config = dict(
    n_kv_head=8,
    head_dim=32,
    norm='layernorm',
    attn_scale=0.314,
    init_std_up=0.0383,
    lr=0.00136,
    beta1=0.9,
    decay_shape='linear',
    batch_tokens=[32768, 65536, 98304],
    train_tokens=386100000,
)
Each number is 50 + 15 x the weight over its row's rms, rounded and kept within 0 to 99. Layers, rows and columns count from 0. The size before them is the row's rms in percent of the matrix's.

# layer 2 MLP down (transposed), 1024x256, rms 0.0743, rows 892-946, columns 192-255
108:11 56 39 21 40 61 36 54 61 55 77 20 46 50 63 39 71 79 51 56 29 38 38 45 41 65 51 49 43 77 55 48 43 28 48 30 40 33 58 44 22 47 33 45 20 41 24 61 60 39 37 46 85 52 40 53 52 54 31 63 59 71 54 46
108:38 68 45 57 35 59 60 65 76 27 53 37 45 68 38 73 65 41 45 70 44 63 00 65 72 38 29 47 51 53 50 40 27 30 54 44 56 17 62 76 54 28 40 43 63 37 41 35 49 67 42 30 47 65 09 47 47 52 32 55 67 71 51 26
112:53 26 42 65 47 54 65 53 51 62 31 50 54 46 41 69 37 76 50 48 42 60 76 57 21 30 24 42 51 66 54 51 47 66 43 27 75 59 51 56 48 45 56 54 55 23 36 61 31 65 40 44 64 42 44 52 15 09 20 34 63 58 57 49
105:70 52 63 51 46 20 58 23 37 50 61 49 24 83 71 81 58 58 70 47 58 31 64 60 56 61 75 52 31 42 53 45 33 37 43 44 45 40 23 34 48 71 69 67 92 37 71 34 57 36 43 49 51 50 74 65 53 61 48 56 47 61 40 51
109:34 52 34 29 31 41 31 50 49 31 62 53 49 58 67 53 55 36 61 58 62 60 63 50 72 66 66 28 29 59 31 74 76 39 61 30 59 54 45 77 44 81 60 58 89 51 26 67 55 51 47 63 65 49 77 39 45 50 39 70 38 55 42 54
089:49 41 57 54 38 51 46 49 68 44 73 57 57 52 42 29 63 47 62 61 62 49 48 53 73 56 41 63 67 61 50 65 13 45 52 49 45 66 63 56 21 47 33 13 37 41 00 70 23 51 35 61 45 59 26 42 46 57 61 43 22 52 47 47
087:56 46 70 57 61 59 44 46 62 74 66 58 36 55 59 52 59 77 48 47 55 48 46 45 27 32 45 48 50 63 52 48 49 55 60 45 41 50 43 67 00 67 56 23 64 47 80 46 55 47 65 54 31 55 55 53 44 55 33 39 51 45 55 65
099:30 50 55 51 41 58 62 58 79 84 42 38 54 49 67 66 50 61 64 59 66 08 19 44 51 24 66 53 74 58 43 51 30 39 48 43 35 53 47 54 61 34 59 62 36 47 46 60 54 52 51 31 48 31 44 23 29 71 55 41 80 45 29 82
093:54 40 55 46 38 48 43 24 39 36 50 45 45 49 45 30 47 49 35 48 81 70 22 59 58 69 59 43 18 24 38 54 49 51 90 38 45 49 49 52 29 40 48 60 80 37 50 54 42 69 28 44 67 62 79 61 36 54 62 43 34 44 64 46
106:74 78 39 41 60 38 36 38 41 65 58 40 70 45 46 54 38 54 49 55 45 55 75 67 65 46 40 54 46 56 51 51 25 51 58 67 60 32 50 59 40 48 61 62 48 42 64 52 81 26 50 67 30 31 38 61 47 48 26 40 50 37 43 51
095:67 77 66 50 43 51 74 53 41 46 30 14 58 40 39 70 52 41 33 45 48 47 61 76 54 31 46 38 64 34 46 59 46 36 20 39 49 36 55 57 54 42 34 53 34 65 31 73 56 56 65 64 28 52 30 54 36 47 52 40 62 57 64 66
102:54 17 59 64 49 37 58 39 49 68 56 55 57 46 51 42 41 37 37 33 48 20 61 24 58 70 51 59 82 43 46 28 14 19 40 65 42 53 26 48 72 63 32 47 56 39 38 47 73 42 63 65 41 32 43 64 54 70 55 36 77 41 39 75
102:48 61 39 72 35 20 51 21 59 55 55 49 54 56 55 99 42 31 41 52 32 70 47 24 52 39 62 36 62 37 58 66 49 54 36 48 48 58 44 51 46 60 36 67 67 50 51 55 43 63 59 45 37 69 50 34 32 57 63 54 53 66 60 70
106:43 56 40 78 14 73 48 38 83 30 34 33 51 74 54 40 28 33 49 53 51 63 26 40 67 62 76 58 56 70 58 78 46 39 61 37 48 59 65 40 73 61 80 45 48 46 19 19 44 54 51 47 40 34 46 48 65 58 49 35 55 40 48 71
109:30 58 41 51 51 80 34 57 50 28 39 57 26 33 44 58 39 24 47 34 05 45 57 32 28 51 47 70 44 55 50 93 37 69 42 53 52 47 75 53 22 44 38 49 83 61 50 71 63 52 44 70 30 53 52 51 54 67 63 34 53 40 51 53
098:45 64 10 52 38 52 39 42 62 71 35 67 48 65 41 62 50 55 48 34 85 58 39 31 49 58 38 62 79 72 48 49 35 33 30 64 22 39 51 33 43 74 31 67 50 26 66 51 43 56 39 43 70 14 54 26 78 57 52 49 52 56 26 52
094:54 48 46 32 62 48 48 58 34 30 55 53 72 67 57 53 91 67 53 63 00 28 48 24 59 57 55 40 48 37 45 51 66 36 43 49 60 63 60 53 61 52 71 41 42 10 53 41 36 59 31 67 48 39 29 47 52 80 34 71 37 33 39 54
031:73 24 63 46 66 14 92 48 38 55 53 79 36 65 31 65 86 41 59 40 49 51 47 51 39 60 64 55 45 49 43 46 54 73 64 11 61 43 39 52 46 48 77 51 81 54 28 40 54 47 24 23 72 35 40 27 53 42 51 45 36 73 27 62
100:56 42 67 41 44 66 50 54 61 41 55 55 71 44 55 38 56 46 52 59 63 53 32 21 67 44 60 27 62 49 56 35 74 78 28 29 59 54 46 33 41 63 37 68 31 62 31 36 46 60 50 64 71 26 44 79 61 41 56 40 62 65 33 33
110:35 71 98 30 52 41 49 38 47 44 75 45 61 36 57 73 59 11 41 39 63 26 27 46 81 57 73 68 62 31 32 52 50 57 56 75 72 66 58 59 34 54 54 57 39 28 67 40 49 55 55 33 62 40 41 40 25 46 21 63 52 44 43 15
100:49 52 47 46 43 51 50 60 56 71 48 41 42 76 31 55 73 75 55 42 14 58 61 29 28 61 68 47 37 26 40 55 44 61 39 43 38 47 44 53 32 33 72 44 68 31 43 32 59 36 36 45 44 57 55 52 60 69 61 50 33 48 17 58
086:40 36 41 70 41 42 49 64 72 63 43 46 37 39 72 64 49 67 59 58 58 38 29 40 52 62 24 47 54 48 45 57 41 40 37 57 41 39 56 36 07 29 67 57 56 60 67 50 39 57 62 56 55 60 38 57 54 57 40 41 65 76 78 44
107:57 57 68 26 53 41 32 54 60 76 38 77 45 52 39 29 22 47 58 62 56 59 62 60 59 64 37 64 76 49 36 22 73 20 46 51 48 23 45 56 76 37 48 56 33 51 85 37 45 34 38 44 57 52 46 60 64 92 58 59 68 16 80 37
093:43 51 41 51 31 67 45 51 33 47 70 52 43 51 28 45 72 31 62 72 52 25 54 43 57 51 61 31 72 41 57 67 54 45 53 32 20 42 38 47 16 68 50 40 46 33 70 31 62 19 52 66 41 26 55 52 48 70 15 55 49 63 48 42
099:61 46 52 92 69 57 45 40 38 38 38 74 90 74 63 39 77 50 69 58 69 52 43 58 50 76 68 36 44 40 68 30 45 61 45 59 78 71 51 43 72 62 43 38 25 36 45 35 79 44 42 80 53 63 26 40 50 51 70 52 60 49 34 46
096:52 47 56 33 43 53 49 39 54 50 39 56 46 79 66 40 55 43 60 45 10 48 55 33 30 56 39 52 71 42 50 06 54 24 74 46 42 53 21 50 77 29 63 38 58 60 49 38 26 50 45 63 65 54 44 74 39 44 62 53 57 61 66 49
106:43 55 81 16 53 31 68 35 50 72 58 66 29 31 35 52 16 39 26 31 45 41 45 60 27 69 59 72 66 51 52 14 65 31 70 55 61 57 55 73 38 73 38 64 56 43 63 27 81 36 56 46 56 48 39 42 38 54 65 57 60 50 59 54
070:34 56 38 70 51 71 50 38 67 37 48 73 53 34 33 72 29 27 38 62 58 51 42 59 23 44 60 79 48 51 49 50 44 69 71 51 41 38 58 40 57 44 53 26 72 40 45 43 48 45 77 75 66 46 60 75 70 71 44 53 50 39 31 52
098:49 71 72 50 54 37 51 78 43 50 34 43 44 41 52 40 60 29 51 34 42 14 47 34 58 50 66 46 68 78 55 50 63 42 58 32 65 33 29 35 31 68 69 50 45 73 64 44 55 58 56 33 23 52 15 51 28 64 50 51 69 31 47 36
102:74 55 37 36 63 73 45 57 53 59 69 50 33 59 24 70 53 79 22 52 47 39 33 42 33 70 55 61 67 47 43 64 51 39 64 62 42 57 43 70 49 39 21 58 55 45 26 58 40 53 76 67 53 47 65 53 35 55 51 45 73 56 46 24
102:63 69 36 82 55 86 26 44 44 39 38 49 61 50 75 63 81 36 54 69 59 57 44 66 48 27 52 59 63 66 62 44 38 48 51 26 82 65 70 65 51 80 35 38 34 63 63 64 33 76 23 33 55 42 44 51 52 52 36 39 32 40 51 51
093:56 44 49 72 44 43 48 78 46 60 49 51 45 61 55 73 44 83 17 50 48 47 53 53 28 64 21 74 74 54 35 80 37 28 54 38 57 33 62 41 25 24 56 38 65 35 43 61 55 35 65 60 32 22 35 54 55 49 72 51 53 62 26 45
082:60 56 51 52 48 37 39 64 48 38 40 26 46 37 43 31 39 22 46 41 32 43 51 61 72 57 54 69 66 34 16 55 40 61 61 30 34 19 50 32 39 63 78 63 58 36 75 28 20 62 48 41 65 44 30 66 43 51 51 43 54 41 47 48
092:50 74 31 41 49 59 37 29 54 41 43 38 59 46 34 51 34 46 63 37 50 52 48 41 19 35 49 72 70 60 34 66 40 37 73 40 43 72 44 53 47 71 43 61 80 14 38 68 55 54 55 74 61 56 65 48 57 65 66 48 30 29 49 53
102:34 69 57 40 80 54 71 64 49 34 54 34 60 36 49 35 60 52 08 52 69 67 51 64 29 54 63 67 59 50 50 48 50 52 55 43 64 74 46 61 72 53 37 54 62 36 47 69 33 72 49 84 49 59 35 55 08 51 42 74 50 46 41 34
097:31 68 54 39 46 61 44 54 54 30 57 40 42 51 58 69 62 49 53 42 00 38 54 39 53 38 36 51 63 31 48 36 40 21 37 60 52 30 38 41 64 51 46 54 31 32 75 40 55 58 44 34 35 52 53 47 43 43 45 65 40 47 68 44
103:36 61 85 51 60 36 60 40 55 24 42 64 53 71 65 36 36 68 62 51 59 45 88 39 64 55 75 36 74 60 31 53 62 42 55 41 32 52 41 56 00 46 62 32 47 49 67 47 75 37 36 67 52 51 37 48 62 38 39 59 55 64 46 48
104:39 51 67 48 50 67 65 59 49 31 52 44 69 48 70 50 72 29 83 52 47 54 43 49 73 22 27 38 72 52 36 63 61 40 46 32 35 73 32 20 45 38 43 47 32 56 59 51 75 21 58 68 43 67 42 25 47 35 57 66 38 34 34 12
103:65 54 43 55 48 29 43 48 67 49 39 59 36 29 41 30 49 15 31 63 57 68 44 15 30 45 39 66 46 48 45 32 26 35 85 39 68 58 59 38 19 60 58 48 84 39 29 53 55 76 73 34 61 60 54 48 19 58 39 64 69 58 63 22
098:67 27 55 61 42 53 48 77 64 29 50 57 65 62 50 39 44 02 58 65 35 48 63 53 34 64 69 49 47 80 63 29 45 64 55 22 41 72 56 59 19 40 19 31 14 68 27 36 37 44 56 67 67 55 46 47 32 26 46 62 62 38 28 25
100:22 40 38 55 87 67 49 39 59 43 66 01 83 50 52 58 65 31 36 48 64 86 51 48 53 44 41 62 57 42 47 44 66 38 55 60 57 55 47 42 75 55 67 74 46 42 26 81 50 47 58 56 65 64 68 30 54 40 46 38 41 60 49 57
095:48 41 82 38 39 41 73 48 64 29 60 58 50 60 41 43 32 14 63 38 43 53 38 33 34 70 81 49 53 53 18 42 54 41 37 31 66 45 84 34 63 37 43 56 57 84 46 41 34 42 58 59 28 68 59 42 54 38 45 27 44 47 69 49
101:31 49 32 34 55 79 59 62 39 40 67 62 71 82 35 41 42 43 64 67 64 90 56 56 48 52 59 40 60 68 49 23 73 47 55 25 36 26 57 62 64 35 33 68 36 42 67 43 37 60 37 60 79 82 59 45 22 53 31 43 72 41 49 55
095:57 65 37 55 87 36 22 41 49 63 56 48 67 60 49 37 53 29 41 38 63 76 27 50 52 65 31 61 60 73 50 40 46 55 30 40 50 57 57 64 57 32 65 44 57 64 45 55 49 58 30 62 44 55 35 34 19 17 21 48 55 64 42 29
103:62 41 83 67 52 50 71 66 53 33 54 63 38 45 45 29 39 47 21 74 67 51 45 06 34 48 38 51 49 72 69 45 52 48 50 33 40 44 43 69 59 31 37 29 58 59 41 61 12 70 62 49 56 75 73 73 49 59 62 62 22 71 64 53
105:83 33 40 50 51 39 58 35 66 70 64 61 43 30 41 55 22 48 69 83 07 45 39 26 31 52 44 52 73 45 36 47 13 62 51 30 50 44 59 54 76 56 44 76 47 46 58 58 29 46 75 88 53 45 56 58 44 37 45 48 45 44 70 59
091:47 53 56 34 79 51 59 36 56 60 31 87 62 44 49 75 50 46 45 60 17 51 40 26 40 46 66 60 33 54 51 20 61 53 35 59 47 42 75 47 72 53 58 29 56 74 51 28 38 29 35 56 51 66 33 50 74 54 65 40 69 59 68 40
101:11 31 57 57 60 43 35 52 78 31 55 51 52 83 78 62 28 62 67 59 29 83 52 50 35 42 53 57 56 70 32 56 49 38 71 34 52 35 67 42 46 32 43 53 36 03 59 78 61 67 55 69 46 61 50 54 14 47 65 47 35 44 44 71
102:52 47 54 59 58 65 24 64 54 52 65 38 54 52 17 37 71 19 49 56 00 60 53 38 68 56 51 31 71 49 40 52 49 28 11 47 64 31 70 27 45 53 62 51 61 58 47 72 67 48 52 72 66 54 33 51 66 51 44 45 49 37 37 37
089:55 82 48 67 33 12 51 46 38 40 45 52 58 41 57 47 82 51 69 49 59 46 25 60 90 64 57 46 51 56 58 75 64 57 54 52 51 75 72 46 13 73 34 49 56 48 85 37 42 51 59 60 50 60 32 50 40 54 59 48 30 59 82 50
104:61 46 56 56 80 54 72 44 49 49 21 46 60 59 25 59 26 33 63 72 76 80 68 25 41 36 53 60 55 49 45 33 46 64 32 42 64 40 48 24 44 42 41 33 37 25 59 67 17 45 32 51 60 37 42 44 36 67 51 50 48 38 56 56
092:47 61 50 58 54 50 32 58 35 32 65 44 56 55 38 30 21 20 67 43 50 28 43 39 45 63 44 42 70 86 58 57 54 50 55 41 55 23 77 37 48 30 47 39 31 71 55 45 51 54 43 60 49 79 42 58 24 61 28 57 59 32 50 32
096:72 31 61 74 54 53 38 52 48 43 27 78 43 53 70 76 35 57 67 50 29 44 67 45 36 68 50 65 84 42 54 58 37 62 54 61 60 40 47 50 66 79 22 79 41 69 50 56 28 45 49 45 57 54 48 46 63 31 54 44 57 63 27 64
100:34 59 32 42 48 60 53 48 44 68 55 59 42 57 65 50 42 11 43 49 46 60 39 71 67 62 16 34 57 39 22 32 59 62 31 64 49 50 62 47 44 30 44 11 60 56 32 70 45 35 43 60 52 73 54 40 63 72 59 69 48 76 90 20
092:82 49 63 61 62 52 41 38 59 50 51 59 33 59 50 77 45 49 69 48 22 22 52 57 73 53 48 46 71 92 71 74 68 33 76 32 59 55 49 39 32 45 52 56 69 51 67 21 94 31 58 70 57 51 38 55 29 65 62 44 23 62 35 64
# layer 2 MLP up, 1024x256, rms 0.0824, rows 893-946, columns 192-255
107:38 38 31 42 07 57 40 92 63 33 60 75 46 49 19 13 86 48 19 45 78 35 25 77 50 35 46 61 43 49 30 47 64 63 34 59 50 44 55 73 46 42 56 44 84 62 47 49 30 73 32 40 43 66 38 37 44 38 63 51 20 60 54 15
129:81 27 61 33 45 50 44 54 48 48 47 52 34 56 20 45 65 43 60 20 75 51 54 52 45 44 39 24 56 37 73 38 54 76 38 67 63 61 33 62 45 28 66 55 29 39 38 46 34 71 43 33 41 33 53 57 26 18 64 12 25 34 42 52
110:62 83 52 58 43 16 59 43 52 87 76 16 50 24 46 39 43 47 61 36 53 34 65 53 57 54 60 35 61 43 24 49 40 48 40 73 29 58 57 52 56 24 63 52 59 32 58 45 39 52 49 44 39 58 69 52 50 22 34 39 49 41 43 44
104:50 55 49 32 41 47 25 34 55 38 51 61 50 44 40 48 55 62 51 67 41 61 48 69 34 57 58 33 18 51 70 32 48 53 51 53 50 49 57 66 99 33 62 49 55 55 61 51 46 46 19 32 52 33 35 50 80 06 47 27 62 69 54 49
093:53 50 89 48 38 54 47 45 30 41 63 59 19 46 63 39 91 45 39 45 73 44 19 36 54 53 35 60 56 56 57 50 82 66 57 51 58 40 45 58 48 71 44 29 45 74 68 38 48 71 69 31 51 36 39 37 52 53 49 43 45 47 59 56
088:52 33 61 53 59 49 60 75 00 55 37 42 30 63 65 49 58 61 60 09 57 50 80 60 31 48 72 53 23 36 58 23 67 44 44 61 77 75 35 61 47 55 55 60 39 50 72 41 37 34 55 40 92 48 71 52 45 62 45 71 70 43 59 52
099:65 62 77 66 38 68 68 34 26 20 47 25 75 41 67 57 73 53 47 63 68 36 44 55 36 53 27 49 37 55 62 58 39 64 37 51 68 54 57 62 59 70 40 55 76 39 32 73 47 36 46 39 77 19 50 67 53 31 62 53 55 61 27 49
101:21 60 34 52 66 76 51 43 48 46 39 59 71 44 57 58 62 48 67 50 45 15 62 46 61 38 61 58 59 64 68 63 36 30 38 49 47 70 30 33 44 60 61 61 36 64 53 62 64 66 52 35 44 54 51 53 76 55 30 44 57 52 34 25
111:52 84 36 34 42 63 44 54 64 55 72 46 51 69 35 36 15 43 62 46 29 45 93 64 55 58 53 54 35 55 55 45 47 71 59 68 72 36 27 59 57 44 37 32 31 73 68 68 54 18 50 46 53 42 39 66 63 53 45 44 35 67 48 35
093:46 52 46 37 58 58 76 37 50 61 84 47 53 33 22 68 56 62 63 46 86 72 31 80 23 15 27 47 40 49 69 44 42 35 48 42 64 48 51 72 74 24 54 51 24 44 69 43 54 45 64 53 36 33 44 44 63 49 46 45 50 43 70 55
108:61 21 44 37 84 36 58 35 53 74 50 80 31 47 68 48 47 74 39 26 66 29 66 48 42 65 55 52 56 46 47 25 55 47 51 70 39 52 21 39 54 50 37 45 67 80 38 45 41 63 62 28 56 35 70 35 43 41 38 23 73 48 41 62
105:48 65 42 58 44 54 64 33 34 57 40 57 39 65 69 59 60 60 50 39 48 62 67 47 49 50 51 28 29 17 91 57 41 73 37 44 57 63 36 39 72 65 51 81 48 47 62 53 24 64 30 19 44 52 68 12 65 48 61 41 48 54 63 70
102:42 37 48 39 40 57 62 85 60 48 48 32 47 70 33 48 38 43 51 74 31 53 83 99 64 36 59 75 38 47 29 49 38 42 35 68 43 69 78 39 68 60 50 57 24 55 46 37 39 37 44 41 68 32 25 29 68 48 44 57 53 72 40 62
108:40 37 55 54 30 15 55 57 57 72 63 65 32 29 59 27 38 53 70 49 63 55 42 96 66 44 18 85 41 38 75 55 60 42 31 71 63 46 72 77 46 57 49 56 65 36 29 68 41 43 44 55 53 36 56 75 72 61 72 38 47 39 46 86
097:65 59 37 26 49 24 44 55 54 45 42 40 73 41 37 48 67 49 28 34 70 72 22 43 46 78 38 21 23 65 49 23 23 50 46 67 26 23 33 57 39 36 35 50 50 49 71 32 42 33 57 47 56 69 72 52 61 40 60 71 38 55 39 64
091:62 44 54 34 52 58 41 58 31 57 46 56 59 35 41 29 66 54 69 51 42 37 25 50 73 55 53 73 35 35 80 23 51 59 16 56 46 48 56 46 57 62 69 33 36 36 73 75 39 39 48 49 47 56 51 62 56 42 32 65 37 63 50 53
035:47 35 41 40 49 59 66 55 35 45 64 49 21 44 60 26 46 46 46 49 66 46 36 78 40 69 45 54 29 30 34 29 65 33 43 82 52 88 30 28 85 24 69 58 61 65 69 56 46 51 69 19 49 47 49 52 82 49 63 36 39 64 76 58
098:72 51 50 25 53 26 45 41 65 51 58 69 19 50 29 56 71 45 62 41 44 28 39 85 65 80 40 32 48 49 39 57 46 71 57 65 67 53 60 63 51 46 57 65 31 27 49 31 37 80 47 49 38 68 68 61 48 46 61 43 42 74 48 49
110:29 50 50 29 56 42 73 66 59 65 59 43 61 43 57 36 61 61 26 50 81 63 43 66 64 59 56 75 28 53 45 46 64 60 28 80 59 38 57 24 53 67 69 79 37 57 77 38 26 53 41 34 49 64 21 14 80 45 57 59 45 40 37 47
103:26 64 42 27 43 57 53 50 41 63 50 59 36 52 71 44 72 50 62 50 64 38 57 53 50 71 41 41 32 42 65 53 49 77 41 54 79 40 23 64 48 38 46 42 51 39 68 30 41 25 36 52 44 50 49 57 61 52 59 34 52 50 29 50
096:44 58 32 57 45 68 55 48 26 37 50 47 50 47 48 54 63 44 40 53 45 19 45 39 38 46 75 53 21 37 54 58 56 53 62 47 47 56 54 59 45 14 29 41 45 38 06 69 56 28 66 32 50 54 75 48 32 41 58 20 45 60 30 47
105:60 69 50 20 25 35 85 53 27 77 27 58 37 45 73 51 46 39 56 44 61 67 68 63 34 30 51 42 47 50 78 51 50 38 17 50 31 37 64 48 41 76 35 57 47 49 36 68 56 33 47 46 52 61 37 38 65 46 69 48 74 51 56 58
091:59 49 41 58 59 34 58 59 59 65 31 54 36 26 74 22 51 46 29 43 46 52 36 40 63 45 73 44 17 41 71 54 54 71 59 47 50 24 53 74 44 57 46 42 38 74 72 63 60 56 51 37 47 45 67 52 38 23 60 37 75 46 50 74
099:35 80 34 61 60 68 42 44 41 40 37 70 49 54 67 48 75 41 68 58 50 43 60 54 53 92 52 63 64 40 66 18 25 35 60 67 73 58 36 32 50 59 58 61 32 40 58 49 64 34 73 53 60 50 51 44 40 34 58 51 72 43 57 35
094:48 42 33 23 30 45 67 44 53 53 26 51 57 31 70 45 60 62 54 35 28 45 56 53 56 86 57 61 33 24 51 00 62 40 47 51 45 62 18 46 69 63 59 49 54 34 53 52 52 42 56 54 49 64 30 69 57 79 17 54 71 81 63 61
115:69 55 71 36 49 31 73 32 33 45 43 53 53 41 38 25 51 42 54 43 51 31 43 46 21 70 52 75 42 41 63 08 67 56 65 47 26 47 09 76 33 41 59 81 54 55 55 43 56 37 68 47 50 50 38 36 49 66 76 81 36 46 61 33
061:35 31 58 28 31 45 59 63 51 50 36 56 61 50 41 44 70 53 69 23 58 23 35 49 57 48 48 54 29 42 56 27 64 60 47 67 44 44 37 63 60 58 55 75 47 49 59 52 35 36 47 31 81 66 68 61 64 41 49 36 52 62 29 41
103:55 58 68 68 45 28 44 31 24 56 27 55 76 45 69 28 66 44 61 39 63 43 49 51 54 51 71 27 33 41 64 45 49 66 61 58 47 41 59 43 47 56 69 47 36 56 77 35 21 66 70 49 59 37 60 46 74 50 65 71 51 37 56 62
097:30 34 19 41 41 48 30 57 46 41 23 52 35 63 47 44 43 48 23 67 62 49 65 40 48 36 33 47 46 55 57 51 39 49 44 58 52 75 47 79 52 48 42 57 62 62 22 91 56 53 39 32 70 44 63 49 62 39 44 26 53 41 35 73
100:43 64 39 41 51 55 53 33 22 19 48 57 58 33 23 42 52 55 32 56 94 52 29 52 20 56 77 55 31 58 33 24 69 70 63 90 47 31 30 61 69 29 40 36 38 49 55 57 62 47 49 49 45 30 72 57 57 49 50 52 40 40 70 46
093:85 64 42 38 50 39 53 72 50 36 33 29 32 58 60 24 31 56 59 50 47 32 66 63 38 84 74 41 47 35 83 57 53 44 54 47 61 48 60 19 45 37 31 17 45 63 47 49 42 69 52 39 88 30 38 50 51 55 49 26 51 42 42 52
090:47 24 50 39 48 60 70 76 48 39 33 40 55 74 57 72 59 53 59 78 52 51 38 63 39 60 49 75 35 29 65 45 26 18 38 74 69 94 79 46 75 29 49 54 46 43 32 34 57 62 47 38 51 44 54 39 40 60 34 63 58 75 55 62
090:42 60 44 60 71 68 68 66 39 48 70 43 31 27 55 30 48 49 42 55 76 69 74 72 45 15 48 69 69 38 53 35 35 39 79 56 32 65 31 62 73 38 51 58 47 43 74 41 69 55 56 52 57 32 50 64 63 26 39 59 36 52 53 69
097:69 62 38 28 84 46 81 62 42 38 28 68 20 52 47 40 36 54 80 42 76 49 28 45 22 48 24 33 34 45 63 47 41 64 46 48 37 75 37 46 69 34 30 50 58 60 43 61 31 33 48 41 55 51 31 42 68 41 56 45 48 23 65 39
100:42 41 45 37 76 37 43 63 50 17 60 68 74 38 57 59 94 40 64 50 27 34 48 61 63 72 46 78 23 19 65 27 51 37 35 64 46 45 41 42 85 56 64 44 42 55 73 71 18 59 36 40 44 29 69 66 54 48 35 43 34 38 47 53
099:49 48 61 68 49 41 43 32 19 33 26 48 31 54 42 46 38 71 42 55 57 70 47 48 50 43 19 53 46 38 54 43 69 69 46 74 52 63 45 94 40 51 35 39 52 44 70 61 58 31 47 41 47 77 66 33 31 46 51 51 73 47 32 20
107:62 24 54 49 55 38 71 57 50 50 56 61 31 66 43 89 48 67 51 42 57 57 66 33 57 39 61 42 47 38 57 40 70 44 17 63 42 74 35 43 61 84 39 48 47 46 36 39 66 45 40 42 72 48 25 43 43 40 30 22 38 41 31 69
102:60 63 49 77 27 26 22 57 76 72 39 66 59 30 51 10 55 39 27 51 30 58 61 33 44 44 34 60 33 39 62 51 37 35 47 50 86 65 68 64 44 70 80 41 55 34 24 34 61 60 48 17 46 59 46 39 44 55 38 60 59 56 84 35
093:27 64 47 47 44 51 52 56 42 51 67 56 58 58 33 13 28 39 40 39 57 29 59 53 58 61 52 73 38 52 68 41 62 61 54 33 56 67 68 67 56 31 55 65 29 56 46 65 58 53 14 46 90 53 52 43 58 49 35 35 59 43 51 62
099:40 49 49 70 51 45 33 64 40 31 55 60 25 54 36 35 49 64 73 44 36 12 40 75 61 68 39 47 50 59 39 53 22 73 26 76 40 60 39 41 47 52 61 61 23 28 35 43 26 67 50 27 56 57 39 33 32 40 44 29 54 53 74 52
097:48 22 62 31 36 41 56 43 43 32 51 28 52 40 70 45 28 49 61 63 42 49 60 56 59 45 59 74 50 38 65 33 38 31 57 36 58 43 69 35 64 47 68 41 42 99 69 60 29 22 48 47 45 52 34 49 45 53 42 61 47 59 82 42
095:24 52 45 43 53 26 45 67 33 62 47 57 61 57 38 48 52 61 80 29 69 47 62 45 37 64 61 32 29 44 78 51 63 70 26 40 41 43 40 56 51 30 64 61 49 60 56 44 27 68 73 43 55 68 46 46 37 21 40 40 65 27 49 36
091:50 56 40 13 41 30 69 46 60 77 33 55 48 53 87 26 38 35 63 46 50 53 61 85 59 58 80 43 51 42 54 46 60 34 90 43 38 80 44 45 77 49 53 43 16 49 59 43 37 54 43 56 65 40 24 25 84 76 69 39 44 36 46 32
107:68 32 85 42 52 51 49 56 34 18 52 75 48 49 58 44 49 50 49 61 66 33 36 46 28 33 59 35 38 57 45 45 77 56 40 41 40 59 59 59 51 37 36 28 59 65 53 51 10 41 69 43 64 52 69 62 62 64 72 26 50 64 72 56
106:66 36 52 23 68 78 65 68 69 46 53 62 29 43 66 55 40 77 59 57 24 56 51 50 52 48 46 50 60 32 45 61 60 38 33 47 57 67 53 50 64 38 61 64 65 70 51 80 14 35 82 53 69 45 27 54 47 70 72 44 37 43 42 62
088:54 52 50 61 74 55 42 64 52 58 22 75 27 50 40 49 62 23 50 34 47 42 51 37 39 63 69 60 43 54 31 41 56 67 27 57 63 50 49 26 84 76 62 54 34 36 64 53 27 32 67 33 41 53 37 61 29 41 53 64 49 35 58 31
100:32 37 62 43 53 38 58 57 43 41 46 38 33 51 87 32 50 60 28 54 36 58 56 61 38 26 51 40 18 51 44 52 45 50 57 55 62 46 58 40 64 37 34 74 25 41 64 66 21 66 33 50 47 44 40 31 44 48 53 51 06 53 42 47
096:47 47 44 47 51 69 30 57 11 51 69 33 64 55 27 34 69 51 43 48 38 42 51 68 41 39 66 43 48 52 33 21 59 44 43 59 67 58 68 41 65 38 63 60 39 51 69 60 19 54 83 44 47 46 54 64 67 43 45 60 64 53 45 60
099:26 30 46 61 58 62 53 35 49 55 49 50 47 68 27 68 33 38 45 51 28 46 55 68 01 40 55 86 46 54 52 52 48 26 38 56 62 47 49 25 48 21 43 60 16 61 18 77 49 63 52 35 45 59 69 74 41 34 52 46 46 57 49 58
101:64 47 42 42 77 41 78 52 48 51 32 63 59 59 69 55 36 50 65 52 47 56 68 56 56 66 39 73 47 46 51 11 34 73 52 68 35 40 49 31 45 58 45 49 77 54 60 39 35 26 56 47 41 44 46 47 67 49 56 52 41 24 50 57
087:31 55 41 25 34 61 63 80 21 49 78 53 42 91 62 18 49 53 47 32 50 49 75 62 62 51 52 38 60 40 56 31 42 52 51 54 54 37 58 37 61 33 33 37 56 88 70 64 55 46 45 34 83 38 38 46 39 61 54 56 49 52 43 26
096:64 33 53 48 36 52 39 54 38 86 50 49 51 62 53 53 47 56 26 23 48 41 38 47 20 46 59 34 49 39 29 08 75 55 50 68 67 27 56 72 45 56 66 47 23 45 58 51 54 50 78 34 43 44 57 46 58 26 45 55 36 42 29 40
097:64 58 45 38 81 69 28 57 47 55 71 43 45 29 46 27 44 32 65 62 49 61 70 77 78 59 62 32 59 42 39 30 34 62 55 48 50 63 44 33 47 48 34 38 60 49 28 58 20 69 64 42 69 53 71 32 60 47 64 75 63 44 56 45
091:70 77 53 65 51 24 32 48 58 45 53 75 33 50 37 52 59 49 67 61 68 69 23 66 91 37 50 46 71 52 42 45 60 53 58 65 43 25 39 27 67 51 49 42 72 50 68 41 54 72 46 47 30 43 67 59 39 37 59 73 32 35 38 30